Weights of a small GPT-style language model, trained from scratch on English Wikipedia.
Size: 9 layers, width 448, 5 heads of 64, MLP 1792 tanh GELU, vocabulary 8192, 23.5M parameters.
Architecture: LayerNorm before each block, learned positions.
Training: a variant of Muon for these matrices, 9789 steps.
Each number is 128 + 24 x the weight over its row's rms, rounded and kept within 0 to 255. Layers, rows and columns count from 0. The size above them is the row's rms in percent of the matrix's.

# layer 6 MLP down (transposed), 1792x448, rms 0.102, rows 336-395, columns 224-279
size [110 102  98  98 101  96  91 102 101 104  95  93  96  98  97 105  92 107  97  99  96 100 107 105 111 100  97 104 107  92  99 105  97 108  94  98  88  99 100 106  98 108 105  95 117  90  99  94 105  90  98 100  95 101 102 101 101  89  97  89]
[[123 127 130 131 175 150 143  69 103  98 119 104 107 129 109 103 147  95 132 160  91 112  92 135 114 137 161 139 152 146 111 162 132 164 129 143 114 118 126  93 143 152 117 133 143 171 133 136 111 134 119 117  87 138 116 133]
 [127 155 133 134 154 124  84 131 146 136 147 129 152 166 129 121 162 146 141 126 135 147 126 117 132 134 125 142 121  94 151 161 127 130 133 115 152 114 123 149  95 108 122 192 149 116 144  95 118  79 122 106 148 148 119 148]
 [143 103 144 114 144 195 155 108 115 142 129 146 140 106 126 146 113 131 139 120 137 101 110 123 114 120 119 129 118 144 153 139 160 128 123 160 152 144 134 106  84 136  68 128 124  89 110 151 136 112 137 126 108 121  94 140]
 [134  79 149 149 131  86 132 162 143 116 128 104 137 131 103 127 151 129 170 159 141 129  91 135 120 157 171 176 148 135 115 161 145 142  77 109 114 139 135 155  96 192 114 151 165  95 136  95 146 127 137  83 132 114 123 121]
 [155 121 138 122 151 152 126 100 140 134  96 122 139 137 139 135 122 194 169 140  74 138 137 143 127 105 130 165 109 138  91 136 113 162 122 114 126 173 118 131 126 107 161 135 137 145 168 100 107 122 109 141 145 148 130 145]
 [115 129  84 128 134 127 120 138  94 136 155 146 145 130 116 132 132 155 116 108 109  57 124 150 154  66 144 104 113 151 126 151 122 113 100 110 162 128 134  96 141 143 121 132 120 134 166 140 137 117 120 130 146 151 180 107]
 [149 156 149 132 126 146 138 141 182 153  96 137 137 123 181 122 167 122 125 140  80 141  98  84 180 102 140 130 116 127 134 137 150 135 104  90 112 138  88 125 118 171  98 129 135 111 159 172 106 170 139 112 143 145 105 146]
 [134  94  90 164 155 160 121 140 125 127  98 135 121 108 147 103 148 122 155 159 117  99 139 150  62 159 158 132  99  44 129 150 107 128 130 153  85 124 157 125 143 126  71 134 168 125 133 169 129 109 177 150 158 127 106 120]
 [176 143 138 103 107 109 166 102 121 106  85 162 143 133 129 144 133  76  67  82 211 108 127 135 107 115 142 155 132 126 132 122 151 163 127 139 132 105 173 128 124 148  97  89 138 124 131 116 141 157 135 146 157 118 104 120]
 [131  83 163 134 160 103 135 162 148  95 103 116 104 114 150 120 177 135 156 157 133 117 153 132 112  95 127 127 111  73 132 105 139 141 142 109  82 119 122  85 145 160 109 142 117 144 184 174 140 106 107 150 149 136 129 111]
 [122 167 112 136 107 144 125 131 135 155 133 132 138 130 141 116 172 160 127 156  87 132 105 103 149 112 170 149 201 104  82 123 135 118 123 208 156 159 147 152 124 135 105 147 154 161  91 147  91 139 115 172  96 141 117  75]
 [143 167 117  65  79 149 108 130 133 141 144 144 112  99  77 100 170 128 116 138 133 146 163 115 166 128 146 117 125 110  87 128 144  92 108 130 138 115 111 140  93 121  87 119 141  96 165 135 134  76 132 142 119 132  88 108]
 [ 75 152 138 172 120 130 117 101 126 179  92 113 136  99 119 149 138 124 107 123 125 120 144 130 150 117 114 141 132 131 135 101 125 119 135 124 158 145 139 132 141 102 130 167  95  85 127 107 138 142 142 175  94 121 180 143]
 [ 95 115 147 136 121 107 153 126 105 104  90 112 156 104 168 113 107 157 140 139 104 128 147 129 136 143 103 124 147 122 126 139 171 145  64 151 138 116  93 108 190  87 129 138 135 171 137 106 134  79 142 141 100 153 103 149]
 [130 108 134 127 161 162 137 182 146 162  76 130 125 154 161 101 107 115 119 159 133  72 140 122 106 133 127 169  90 132 127 148 135 175  93 134 160 110 106 132 107 132 124  96  97 158 143 141 124 173 131 103 121 144 103 142]
 [119 123 127 154 156 115  98 113 146  94 128 157 115 122 125 120 156 127  96 157 127 117 123 132 127 128 130 148 147  57 163 179 125 164 103 154 139 188 175 160 145 123 139 129 159  98 125 135  93 141 110 104  73 178 141 133]
 [129 152 118 156 126 232 142  85 106  95 102 131 125 143 168 136 136 125 126 123 207 136  65  88 138 138 104 120 138 115  92 171 150 119 141 145 103 120 142 130 164 156 150 145 111 119 106 112 140 154  94 127 137 104 162 102]
 [169 141 138 120 159 140 155 128 111 133 136 118 133 140 127 124 153 121 161 136 187 105 177 116 166 142 121 119  83 104 103 103 152  90 131 110 118 136  99 135 134 145 156 158 112 140 105 159 147 162 106 126 101 146 156 130]
 [141 110 103 161 121 157 144  80 134 133 155 109 178 142 129 142 104 134  74 183 134 163 133  78 108 117 149 133 124 191 133 110 116 146 149 118 135 120 128 111 138 133 151 135 117 150 126 128 158 123  87 147  92 106 157 108]
 [100 137 112 171 116  99 140  77 170 138 119 139 118 139 134 155 120 135 117 127 107  98 122 124 153 120 143 110 154 161  76 143 112 114 171 139 114 196 128 131 137 115 139 112 138 142 160 128 125  93 112 157 175  83 122 145]
 [159 127 119  98 193 176 135 129 148 142 134 121 136 143 132 145 126 112 131 130 121 144 125 145 162 151  97 132 116 144  87 116 125 170 141  94 120 137  81  91 173 127 138 140 109 110 118 154 135 112 173 151 112 136  91 152]
 [162 113 102 159 143 129 148 139 128 127 127 115 114 139  70 147 145 109 135 139 138 130 143 152 109 115 152 152 101 146 135 126 125 127 105 157 114 135 143 146 154 104  93 133  80 145 119 123 134 109 149 136 150 121  83 135]
 [121 128 114 208 124 141  94 126 129  89 157 147 141 132 137 127 143 131 109 158 167 113 138 131 127 182 142 134 162 124 146  89 108  89  88 122 124 153 161 154 161 127 165 135  95 125 141 118  87 151 134  99 136 112 123 120]
 [110 119 146 138 109 124 129 118 103 191 112 182 163 118 134 146 115 111 162 122 132 130 112 141 126 121 176 132 124 112 112 107 141 130 110 129 118 153 131 155 140 108 124  79  94 119 121 123 104 157 108 145 103  63 131 175]
 [143 112 102  94 138 202 152 155 115 154 149 139 125 130 116 105 158 147 150 114 168 110 141  88  45 129 131 126 113 124 148 102 125 101 115 132 122 118 146 116 115 152 153 143 179 190 104 128 106 103  97 125 117 105  98 124]
 [190 122 116  93  95  95 124 134 108 171 119 129 122 138 127 151 151 105 192 151  94 134 131 123 143  87 123 149 161 109 132 145 125 134 132 119 154 118 134 151 131 143 140 160 107  57 109 128  95 121 141 154 108 129 148 107]
 [149  99 137 153 175 152 106 127 103 120 128 103  89 114 149 129 140 116 121 169 123 144  98 139 146 125 140 131 172 163 118 123 122 140 128 150 118 165 131  73 151 139 133 146 103  89  85 153 106 112 135  77 160 100 150 126]
 [167 164 132 153 150 150 133 164 154 104  97 116 126 127 129 111 114 105 138 125 103 163 129 149 142 103  98 169 117 126 149 152 171 141 153 148 150 135 139 133 147 114 126 160 130 134 155  79  86 126 161 144 100 107 144 160]
 [ 90 116 144 133 122 127 134 158 146 103  93 118 147 115 112 122 108 155  83 122  89  84 113 106  99 121  98 140 169  90 137 128 159 142  90 106 106 134 147 110 147 131 117 136 129  93 122 161 115 161 146 132 106 123 160 156]
 [167 113 144 104 108  76 106  87 131 105 134 144 126 118 149 108 125 136 109 160 174 162 126 136 134 158 118 134 133 144 130  85 120 104 101 114 128 135 129 136 101 172 124 120 119  97  99 128 146 144 154 116 113 145  94 112]
 [132 130 157 136 123 130 114 134 133 173 137 148 147  99 104 133 118 130 148 135 138  97 173 100 114 136 165 129 141 145 122 141 160  87 202 131 134 144 130 144 167 175 164  94 155  78 108 151 151 116 165 156  56 154 103 104]
 [ 94 130 130  77 148 102 133  97 130  84 166 123 149 141 151 107 151 129 120 101 166 110  80 100 170 108 146 109 113 130 111 138 111 139 146 112 108 130 144 128 121 117  93 129 134  97 134 125 162 105 186 126 141  85 111 140]
 [148 139 127 129 125 123 140 123  85 165 142 117 119 139 128 113 123 178 154 162 101 131 129 137 118 135 146 112  95 120 173 128 104 118 137  88 117 110  84 108 154  83 142 145 116 111 145 115 133 103 116 141 106 117 135 118]
 [112  70 162 177  78 110 107 103 108 156 123 136 105 155 143 154 163  99 138  90 120 104 105 148 105 114 115 116 135 107 117 155 118 178 160 121 127 132 145 152 142 151 125 146 146 176 128 181 128 107 166 147 112 147 145 101]
 [171 100 126 142 119 159 171 131 154 151 120 130 138 113 148 115 143 128 143 148 156 148  95 151 139 119 136 119 103 172 119 103 136 157 151 136 123 161  68 147 140 114 147 105  96 118 138 105 156 139 113 107 117 103 149 152]
 [169 126 106 115 135 138 119 158 100 155 129 146 144 112 113 127 146 111 158 152  89 151 134 136 162 118  99  76  84 139 154 113 116 122 126 141 112 129 149 133 120 118 124 124 183  99 167 113 138 148 152 160 152 158 154 102]
 [ 95 100 126 108 133  94 119 130 148 153 137 150 151 165 167 129 139 119 146 136 110  75 134 141 150 131 124 122 155 145  90 117 108 106 136  80  81 145 165  86 103 174  94  88 135 128 139 138 187 156 151 120 121 103 141 107]
 [172 162 152 130 119 128 138 122 122 139 155 160 127 140  94 117 133 115 134 140 141  84 150  82 137 153 175 159 175 169 139 117 157 139  98 123 137 156 121 174 130 149 128 146 150 139 101 160 121 142 151 129 119 149 150  82]
 [131 118  69 170 146 139 152 116 149 118 126  93 132 165 136 120 102 138 166 112 101 112 148 129 128 107  99 173 144 122 150 127 119 132  89 113 149 109 147 117 168 127 169 109 135 125 133 121 136  61 121 131 123 148 139 167]
 [158 169 109  85 128 114 126  96 147 142 143 184 146 117 121 156 142 131  89 117 137 127 157 157 115 150 146 105 150 110 125 110 115 121 122 107 104 128 142  64 140 166 118 139 102 136 147 129 133 106 156 120 130 155 121 147]
 [150 139  96 150 136 104 104 133 104 131  98 111 133 123 134  85 153 114 146 116 117 131 103  94 120 118 143 122 100 127 126 131 124 172 139  62  91 140 141 152 143 127 143 132 144  91 181 116 120  98 117 132 111 122 145 142]
 [130 125 119  85 123 145 122 169 107 153 111 139 159 121 135 107 163 144 101 153 157 139 107 136 108 151 195 130 133 121 117 123 138 114 140 121 152 165 149 172 130 160 164 135 118 123 143 109  65 120 120  82 139 138 134 122]
 [139 136 108 113 163 124 105 118 131 144 133  91 136 130  80 153 130 108 137 127  93 123 125 120 142 111 106 156 130 104 102 115 134 134  96 143 108 133 152 119 100 132 143 126 145 124 154 146 115 102 141 134 121  86 144 178]
 [ 72 100  82 115 105 110 126 141 143 168 102 106 106  87 131 135  97 165 126 123 127 107 162 124 146  81 113 103 157 150 104 109 134 136 162 111 127 155  98 130 119 126 159 114 119 147 120 156  77 103  91 159 117 103 117 128]
 [105  99  72 153  79 128 110  79 173  96  94 143 107  79 106 112 144 149 134 129 163  99 148 149 136 156 185 122 125 136 108 104  98 101 135 111 125 133 120 161 129 139 112 105 116 120 185 104  87 137 113 150 115 135 140 135]
 [124 105  84 143 101 143 166 156 154 133 166 109  68 162 102 130 123 139 124 122 131 160 122 127 149 113  92 159 122 145 138 102 136 133 180 124 137 159 101  95 132 153 153 113 123 115 140 127 122 122  72 146 181 143 100  93]
 [126 137 136 126  90 129 166 144 120 128 109 128 113 155 108 147 122 138 113 111 120 111 116 115 152 118 111 182 140 127 165 158 159 111 149 130 121 143 151 101 173 108 168 107  93  90 112  92 119 113 148 120 117 121 140 101]
 [128 122 133 118  77  26 140 124 154 128 117 180 127 120  54 137 132 128 134 114  98 194 137 122 118 123 106 176  91 123 141 102 124 117 153 120 153 147 152 128  99 113 117 140  92 162 105  98 100  87 103 110 140 183 131 115]
 [147 148 134  96  90 161  92 106 137 131 142 156  93 195 148 119 185 133 154 116 131 120 141 122 138 107 110 155 122 162 124 116 161 108 130 164 154 187 117 135 125 139 125 137 144 124 160 176  88 133 106 140 115 131 139 128]
 [163  95 133 115 121 169 139 102 116 126 173 139 131 140 124 155 136 121 145 145 108 146 155  92 119 125 130  84 116 164  90 129  94 107 142 130 139 133 159 139 157 129 115 139 142 127 139 102 162 157 148 123 125 130 136  93]
 [160 113 109  98 161  87 142 151 144 143 169 165 152 120 159 109 123 124  90 141 140 119 172  97 103  86 154 165 108 141 153  82 113 114 104  98  96 186 110  82 113 105 140 145 144 108 163 131 100 116 121 113 128 107  78 116]
 [147  65 127 125 155 112 132 120 139 141 112 148 126  91 114  77 108 121 144 162 109 121 145 160 150 143 153 127 109  95 136 135 129 142 112 138 162 127  94 113 118 147 164 130 128 108 108 147 158 139 148 159 167 153 123 146]
 [137 121 100  84  83 151 184 112 115 167 140 148 134 109 102 145 151 110 130 111 115 127 156  87 121 106 140 128 144 125  92 164 149  94 124 153 116  50 164 155  94 126 137 114 161 105  64 153 116 104 125 100 152 140 114 126]
 [111 157 124 131  95 105 119 136 150  86 170 163 146 112 112 125  98 119 122 131 160 145 115 113 151 102  92 145 138 143 115 130 119 109 148 152 124 120 102  98 139 121 147  87 147 112 132 130 117 116  88 138 120 103 142 103]
 [101 111 133  97  98 108 174 103 103  91  99 124 171 124 130 144 122 149 104 181  95 106 163  70 123 130 122 143 135 135 135  90 149 119 139 136 100  96  95 129 186 135 132 139 119 143 154 141 124 112 144 124 122 153 117 140]
 [133 144 120  99  74  96 117 128  92 152 131 133  81 149 129  80 135 110  80 177 120 142 124 107 166 120 118 133 103  94 152  99 104 165 164 124  93 109 127 100 111 116 146  77 167  95  89 156 134  96 115 143 141 115 105 140]
 [121 170 105 142 156 110 148 144  60 137 115 108 167 114  85  85 172 106 106 141 145 135 110 116 120  89 164  51 133 150 170 155 140 164 114 133 149 138 101 127  92 146 107  87 138 124 124 120 112 136 161 132 144 128 138 145]
 [ 95 123 135 158 171 143 120 158 100 127 107 149 157  96 106 145 196 129 121 137 125 138 125 118 108 151 160  90 147 108 101 126 158 161 123 166 129 194 119 180 122 134 127 138 131 119 163 111 142 180 110 109 125 112 166 138]
 [130 125 134 124 132 131 158 144 136 150 127  75 151 163 123 158 132 118 119 141 143 108 129 108 120 120 123 111 126 112 127  97 130 157 168 131 134  92 124 117 145 144 129 121 168 165 123 168 166 105 105  91  80 110 135  73]
 [102 148 138 113 156  78  98 140 131 168  85 161 113  74  55 120 122 122 119 123 163 127 127 143  83 148 168 169 140 111 125 188 111 110 152 122 132 130 132 118 149 146 146 152 153 140 148 156 133 102 108 131 113 120 111 110]]
# layer 6 MLP up, 1792x448, rms 0.0916, rows 337-396, columns 224-279
size [ 95  98  97  98  95 100  98 102 101  93  95 103  99  95 104  96 105  96 108  97  99 104  97 109 112 106 108 106  95  95  92  98 107 100  98  99  99 102 104  97 107 101  94 111  99 102  89 102 102  95  96  97 103 102 101 101  92 102  92 110]
[[142 110 164 154 165 124 123 171 127 127 157 126 113 118 150  86 141 120 135 101 118 108 118 120 129 104 190 148 165 104 116  94  84 124 128 136 129 125 163 107 170 122 132 132 152 145 119 142 104 145 135 117 135 113 103 124]
 [126 130 140 145  91 117 139 149 218 129 171 146 128  81 119 167 110 132 185 141 111 145 146 115 122 143 110 106 131 139 156 143  86 168 107 148 127 130 102 141 143 123 129 141 132 109 145 129 107 108 141 137 136 138 119  90]
 [115 142  89 143 117 124 154 107 146 139 139 123  99 140 155 161 120 124 183 125 138 100 147 119 127 104 135 164 131 140 125 125 115 145 201 142 143 126 155  96  91 112 133 120 132 136 141 136  88 150 116 133 136 159 110 158]
 [133 129 148 144 105 126 137 137  72 134 133 118 119 158 130 103  93 176  72 141 126 163 108 131 127 111 123 140 149 172 124 120 124  93 119 103 127 145 136 100 168 146 109 126 159 139 141 114 158  98  89  95 104 142 146 163]
 [115 125 171 148 124 130  94 164 171 101 122 111 108 123 105 132 133 144 161 127 220 137 133  97 140 148 108  83 143 141 120 136 120 130 125 127 141 131 127 119  98 151 142 136 125 131 114 130 170 126 133 117 145 113 121 135]
 [118 151 132 120 121 119 128 140 114 115  86 108 108 145 106 147 122 123  91  92 145 131 120 106 134 136 131 131  97 131 142 108 105 114 149 163 139 159 161  97 118  98 136 123 127 119 113 127 118 176 166 134 114 111 126 132]
 [120 159  90 153 139 136  94  95 172 200 118 118 162 117 116 118 107  83 128 134 137  86 106 105 150 169 119 111 159 128 147 148 201  96  80 113 122 145 160 139 147 148 127  85 125 154 119 107 115  92 113 118 133 144  87 144]
 [127 124 154 123 116  90 147 140 132 164 119 124 159 101 132 136 136 141 136 146 110 128 154 135 167 117 129 129 171 141 107 117 121 111 115  99  92 129  85 117 130  93  97 106 128 116 135 138 186 142 130 113 117 131 123 180]
 [145 105  99  74 136 150 120 158 131 100 144  80  93 104 163 135 148 119 172 113 130 105 138 166 147 141 107 147 112 102 135 136 117 132 135 111 142 140  94  95 132 179 152 133 157 192 147 143  95 159 162  84 117 100 101  78]
 [108 165 130 126  62 152  99 136 155 149 153 136  99 107 134 131 130 100 105 102 141 140 132 130 127 148 121 135 129 119  94 125  99 137 143 116 144 119 111  98 104 143 143 137 108 150 143 118 115 131  77 147 163 105  98 142]
 [152 151 109 127 101 106 135 137 150  91  90 104 145 172 184 152  98 158 135 102 136 109 151 127 149 135 119 139 143 114 144 119 131 163 128 148 114 118 107 117  79 133  85 134 162 134 102 107 122 124 113 100 147 113 157 119]
 [119 134 109 135 141  89 161 150 112 119 155  98 140 130  97 123 124  94 141 138 136  94 143  94  97 157 117 122 161 133 109  83  71 161 116 144 139 117 137 165 105 130 133 121 116 156 155 147 164 150 165 152  90 118 111 145]
 [101 125 128 128 128 103 143  86  59 132 136 141 160 138 160 103 145 139 121 111 105 133 178 133  81  85 110 125 117 138 137 109 131 132 158 148 135 131 184 130  90 134  80  92 166 125  48 121 100 136  67 129 143 130 115 135]
 [104 146 120 130 153 114  70 129 129 115 103  98 154 130 129 170 110 165 133 118 147 136 139 150 154 165 120  89 122 144 127 150 114 177 132 118 109 133 125 122 110 132 163 129 135 110 114 122 155 107  94 120 116 105 102 107]
 [105 135 128 161 112 126 188  92 139 123  75 108 129 135  93 166 121 106 135 141 124 109 184 131 158 120 135  77 120 113 136 153 168 173 100 142 141 158 139 179 152  97  95 139 119 127 131 104 144 115 135 130 101 159 116 181]
 [ 88  91 140  89 163 117 107 102 100 134 150 112 107  90 143 126 128 104 141  98  82 132 134 116 115 104 109 114 127 139 120 115 162 132 101 131 173 157  74 102 125 154 139 102 110 131 166 170 144 181 143 127 113  81 106  98]
 [150 141 122 139 129 119 133 182  97 160 175 102 132  98 138 119  93 153 138 132  90 153 151 107 123 129 113 148 133 171 131 122 134 129  86  98 117 110 128 135  98 108 117  94 105 129 144 105 128 142 110 158 122 148 127 135]
 [152 148 130 145 162  90 164 153 147 122 138 105  75 134 123 116 147 116 143 165 121 147 124 100 169  93 163 116 163 151 171 126 147 125 157  95 140 167  78 139 135 184 114 129 129 160 134 136 105 142 104 134 121 153 157  97]
 [118 112 140 146 150 134 123 118 133 150 123 129 166 129 174 154 135 154 114 140 125 152 112 165 157 127 138 164 144 133 134 106  74 163 184 132 131 111 118 134 148 146  60 133 122 157 132 131 171 144 109 142 116  80  95 102]
 [124 116  93 114 146 140  95  99 113 113 136 131 158 162 164 152 128 163 155 141 120 158 133 160 124  88 135 120 101 150 126 115  84 147 119 131  97 120  93 140 136 102 133 130 154 122 164 103 123 111  99  78  81 131 139 111]
 [126 167  95  79 143 117 171 138 122 133  95 131 120 125 113 122 103 126 113 131 103 105 119  84 133 121 116 126  84 119 131 135 146  94 154 171 150 106 129 168 147 105 141 101 147 157 131 106 129 131 129  97 117 130 157 112]
 [144 145 112 100 115 153 188 108 112 114  96 128 151 110 134 194 121 157 130  91 181 169 125 142 100 136 106 105  90 142 136 132 103 129 134 100 108 106 115 118 135 123 120 125 124 132 104 117 157 137 135 119 155 126 100  85]
 [122 162 123 133 134 169 111 104 137  97 124 126 152  72 148 125 124 124 161 121 128  83 141 103 163 132 106 137 122 147 110 122 123  93 118 186 125 126  84 156 160 160 116 145 109 145  84 131  97 122 100  62 106 134 128  92]
 [129 128 149 134 134 188 164 154 116  96 127 137 144 137 113  91 137 147 107 129 177  94  99 104 119 171 140 136 124 134 125  88  96 160 134 117 179 177 143 152 145 116 128  71 171 141 131 126 113 168 115 102 107 122 138 123]
 [113 182 168 122 143 145 136 135 105  87 125 121 107 114 114 126 107 130 161 157 149  97 145 107 133 185 141 167 143 151 137 125 150 130  98  98 135 151 118 169 127 191 122 115 123 152  73 128 166 148 172 110 116 133 119 141]
 [132 181 117 134 147 167 137 146 144 114 123 127 112 167  96 135 157 170 120 102 138 106 127 149 155 129 120 138 117 110 109 126 126 124 185 137 124  81 172 120 104 114 132 156 104 140 169 102 148 154 127 146 125 120 144 151]
 [125 115 131 143 135 108 139 134 128 108 161 140 162 135 108 142 106 179 166 145 104 103 168 146 121 165 114 133 126 157 150 104 100 115 143 160 107 162 103 100 148 139 151 109 174 146 103 160 100 178 154 128 104 106 103 109]
 [145 130 112 151 102  85  97 164 155 193 114 166 129 144 107 157 131 139 124 142 116 103 105 109 164  97 130 109 117 119 146 105 118 123 153 159 104 154 182 130 106 165  96 143 123 118 139 106 162 119 149 130 119  98 129 183]
 [120 182 115 147 167  98 128 166 155 117 155  72 130 134 155 142 104 110 180 116 152 107 157 107 151 124 130 143 161 130 121 141 121 106 140 140 125 117 137 121 136 120 181 109  88 143  82 149 160 122  96 104 126  91 142 114]
 [104 180  85 144  92 120 131 121 155 117 135 119 114 145 131 101  77 123 178 120 143  97 134 160 164  96  92 139 118 124 176 100 153 119 132  98 151 151 163 121 179 123 138 119 116  77 149 114 110 119 110 115 154  99 121 116]
 [108 105 127 138  96  86 117 141 146 128 113 128 140 139 135  85 140 115 130 125 142 110  86 141 136 136 136  95 164 134 150 160 126 157 114 127  68 110 120 102 143 124  98  86 116 156 116 129 124 167 116 104 147 107 125 129]
 [138 136  98  92  99 152 104 146 122 172  66 105 129 149 117 165 152 115  92 132 151 165 136 135 111 152 126 109 146 101 116 153  96 145 133 121 109  92 117 136  94 162 102 138  90 147 102 131 171 173  51 119 135 141 100  91]
 [130 115 141 135 141 108 120 110 118 130 173 135 102 175 134 150 145 124 104 129 136 113 113 171 139 103 158 149 126 124 123  97  61 113 109 146 104 130  89 129 147 132 113 115 138 122 118 151 133 143 110 131 127 171 143  89]
 [145 152 125 131 163 102 121 180 112 123 127 137 139  83 107 104 132 134 158  94 137 139  89 123 147 103 153  97 124 111 150 147 137 149 130 111 119 114 136 124 145 114  90 122 175 148 112 120 118 157 115 140 108  90 136 113]
 [103 136 106 138 105 127 151 139 122 151 100 136 165  97 131 135 109 106 167  96 119 146 138  68 172 133 154 132 117 136 138 148 125 155 165  89 104 108 139 113 129 106 136 180 144 157 133 134 141 142 126 110 139 117 169 121]
 [137 115 133 170 148 151 133 133  89 141 125 129 116 119 132 102  78 140 126 127 136 137  99  99 122 170 103  72 141 145 102 133 136 114 156 148 144  83 180 123 113 108 131 102 106 150  74 113 111 153 120 141  98  88 122 171]
 [138 125 173 113 135 150 167 139 144 136 147  81  97 118 164  97 121 125 141 121 123 131 158 125 137 129 118 122  91 118  97 151 128 122 169 156 165 134 115 126 160 136 124 121 110 170 113  64 116 121 110 101 145 127 161 124]
 [ 94 170 106 141 165 101 123 101 122 171 129 117 102 164 128 149 136 116 127 106 115 141 123  92 177 166 106  83 141 106 113  98 110 144 111 122 138 156 103 141 162 118 136 147 159 109 133 130 123  97 117 111 118 105 101 146]
 [128  70 101 158 105 146 126 132 130 118 105  96 138 175 152 174 144 111 128  99 147 136 123 167 137 123 172 108 160 123 126  98 117 105 109 119 133 125 112 124 100  95 120 131 153 136 124 139 127 110 110 143  99 127 152 102]
 [113 157 124 115 148 149  97 110 134 121 170 102 115 126 133 165 124 123 100 105 152 157 150 143 130 191 128 122 124 110 156 113  88 113 151 117  72 161 134  97 107  90  89 121 128 130 128 140 176 158 119  74 145 134 164  99]
 [104  96  89 118  96 179 152 184 100 132 128 144 143 143 141  75 122 167 124 150 169 118 131  64  75 115 135 132 134 133 140 141 111 115 144 153 123 124 107 140 124 139  96 114 154 168 110 119  90 142 118  88 133 140 143 110]
 [157 140 120 119 110  82 113 117 121 121 148 130 106 123 175 124 164 161 111 155 108  94 150 119 145 124 174 115 121 127 127 115 133 107 126 132 136 117  93 170 135 173 122  84 122 124 146 139 100 129 102 110 124 143 149 122]
 [110 125 108 169 126 114 148  90 118 168 113 178  90 150 140 129 136 111 150 140 132 114 117 109 140 115  71 135 137 116  94 139 129 154 110 124 165  90 103 121 125  98 177 127 152 150 119 137 165 117 145 144 119 121 170 140]
 [140 158  74 113 105 116 158 140 137 120  83 125 166 104 124  65  90 150  97 113 129 184 190 168 107 111 131 142 133 106 121 121 135 130  96 107  88 115  85 140  99 153 108 152 151 102 142 120 155 144 115  99 120 157 125  96]
 [ 93 141 146  81 134 107 145 150 128 120 161 194 147 129 143 152 135 139 145 114 128 124 151 135 133 148 127 106 115 176 126 138 116 165  82 126 118 111 128 150 143 139 139 115 138 150 129 140 188 157 129 100 158 117 143 165]
 [178 116  91 118 119 125  90 126 108 120 143  98 145 134  96 125 111 106 131 108 134 112 103 161 126 162  99 112 130 186 136 132 136 162 123 157 150 146 169 170 155 142 104  62 122 152 200 141 112 107 102 120 131 135 139 149]
 [124 126 120 102 125 101  75 107 136  86 144  94 145 124 142 141 142 106 129 115 120 121 124 136 168 110 152  79 126  83 126 135 136 123 116 123 141 154  97 101 113 133 102 146 147 100 121 133 113  98 155 120 160 133 139 151]
 [154 146 134 118 129  84 133 122 169 123 119 126  98 159 136 144 133 178 104  89 133 149 140 187 163 117 136 108 129 109 119 109 106 158  96 120  99 118 122  67 113 103 157 132 150 149 130 106 118 114 169 103  90 121  63 127]
 [114 112  84 137  87 143 125 120 117 129  95 119  97  91 103 174 142 125 120 143 118 116 133 123 102 115 162  79 123 171 113 146 137 134 137 142 136  57  69 110 159 113 157 117 120 113 128 123 129 109 131 107 114 163 122 139]
 [ 88 106 149 173 141 138 130 159 121  97  97 128  87 139 135  95 113 120 147 168 119 141 134 114 121 139 109 152 130  94 138 138 129 149 161  83 174  61 136 134  77 171 145 121 114 120  76 107 151 145 163  82 126 111 127 162]
 [136 138 134 115 112 158 154 164 151 148 145 105 121 142 156 102 117 120 136  86 154 110  78 153 111 119 129  92 144 152 130  93 115 126 111  67 163 136 133 140 117 153 104 126 180 120 155 137 116 113 103 161 128 115 144 110]
 [170 126 134 101 141 112 113 110 141 140 110 132 157 158  85 108 130 128 142 143 140 112 112 129 149 136 123 144 179 117 148 137 117 156 113 113 134 111 124  83 138 131  81 100 121 136 124 151 146 144  47 156  88  93 100 175]
 [147 148 128  55 146 139 129 122  88 145 132 137 136 121 137 118 149 127 130 121 142  97  98 135 160 177 138 149 157 111 172 179 108 114 131 140 169 123 160  92 130 127 143 170  75 140  90 129 126 121 130 141 157 151 129 148]
 [134 148  97 111  95 157 122 139 140 161 152 147 155 136 145 154 105 134 158 114 139 143 109 126 157 134  79 114 142 131 109 149  98 154 110 117 127 106 112 145 180 141 149 130 129 168 151 155 102 120 105 123 121 137 162 164]
 [110 126 152 106 142 121  85 164  71 150  98 133 132 103 147  58 134 149 122 142 144 140 117  70 166 162  67 156 151 134 113 137 131 155 111 117 116 159  90 118 116 135 105 126 151 140 166 152 153 129 154  98  92 128 118 122]
 [182 133 120 184 115 146 164  86 120 153 158  97 141 183 119 129 195 123 126  93 116 136 101 152 116 104 117 141 151 109 131 143 113 123 125 152  96 131  81 136 120 112 172 101 101 153 164 114 131 126 132 132 107 135 150 133]
 [110 130 123 108 139 105 136 142 154 112 135 166 105 127 147  98 152 121 119 141 100 123 127 114 174 142 132  75 129 140 159 106 125 105 151 176 132 131 109 114 107 121 160 159 156  90 139 128 142 129 143 120  89 121 110 107]
 [136 124 103 164 140 167 121 130 123 116 147 162 114  97 144 119 142 143 113 153 135  88 153 184 133 127 113 149 138  90 111 172  94 149 142 155  94 137 144 158 120  88 124 137 163 150 141 117 132 117 168 116 130  99 146 122]
 [160 158 132 112 155 142 135 109 105 122 145 107 132 105 168 166 166 139 220 105 128 159  91  94 136  82 137 114 117 133 105 125 138  78 115 193  87 136 143 106 132  90 128 162 101 134 120 120 131 123 137  70 172 108 115  90]
 [106 178 150 117 191 132 117  99 116 134 105 169 112 132 143 122 129 152 167 103  73 130 103 120 105 119  71 137 130  94  72 138  82 119 153 125 169 132 118 145 176 127 104 143  87  85 155 128 158 101 100 112 107 113 134 124]]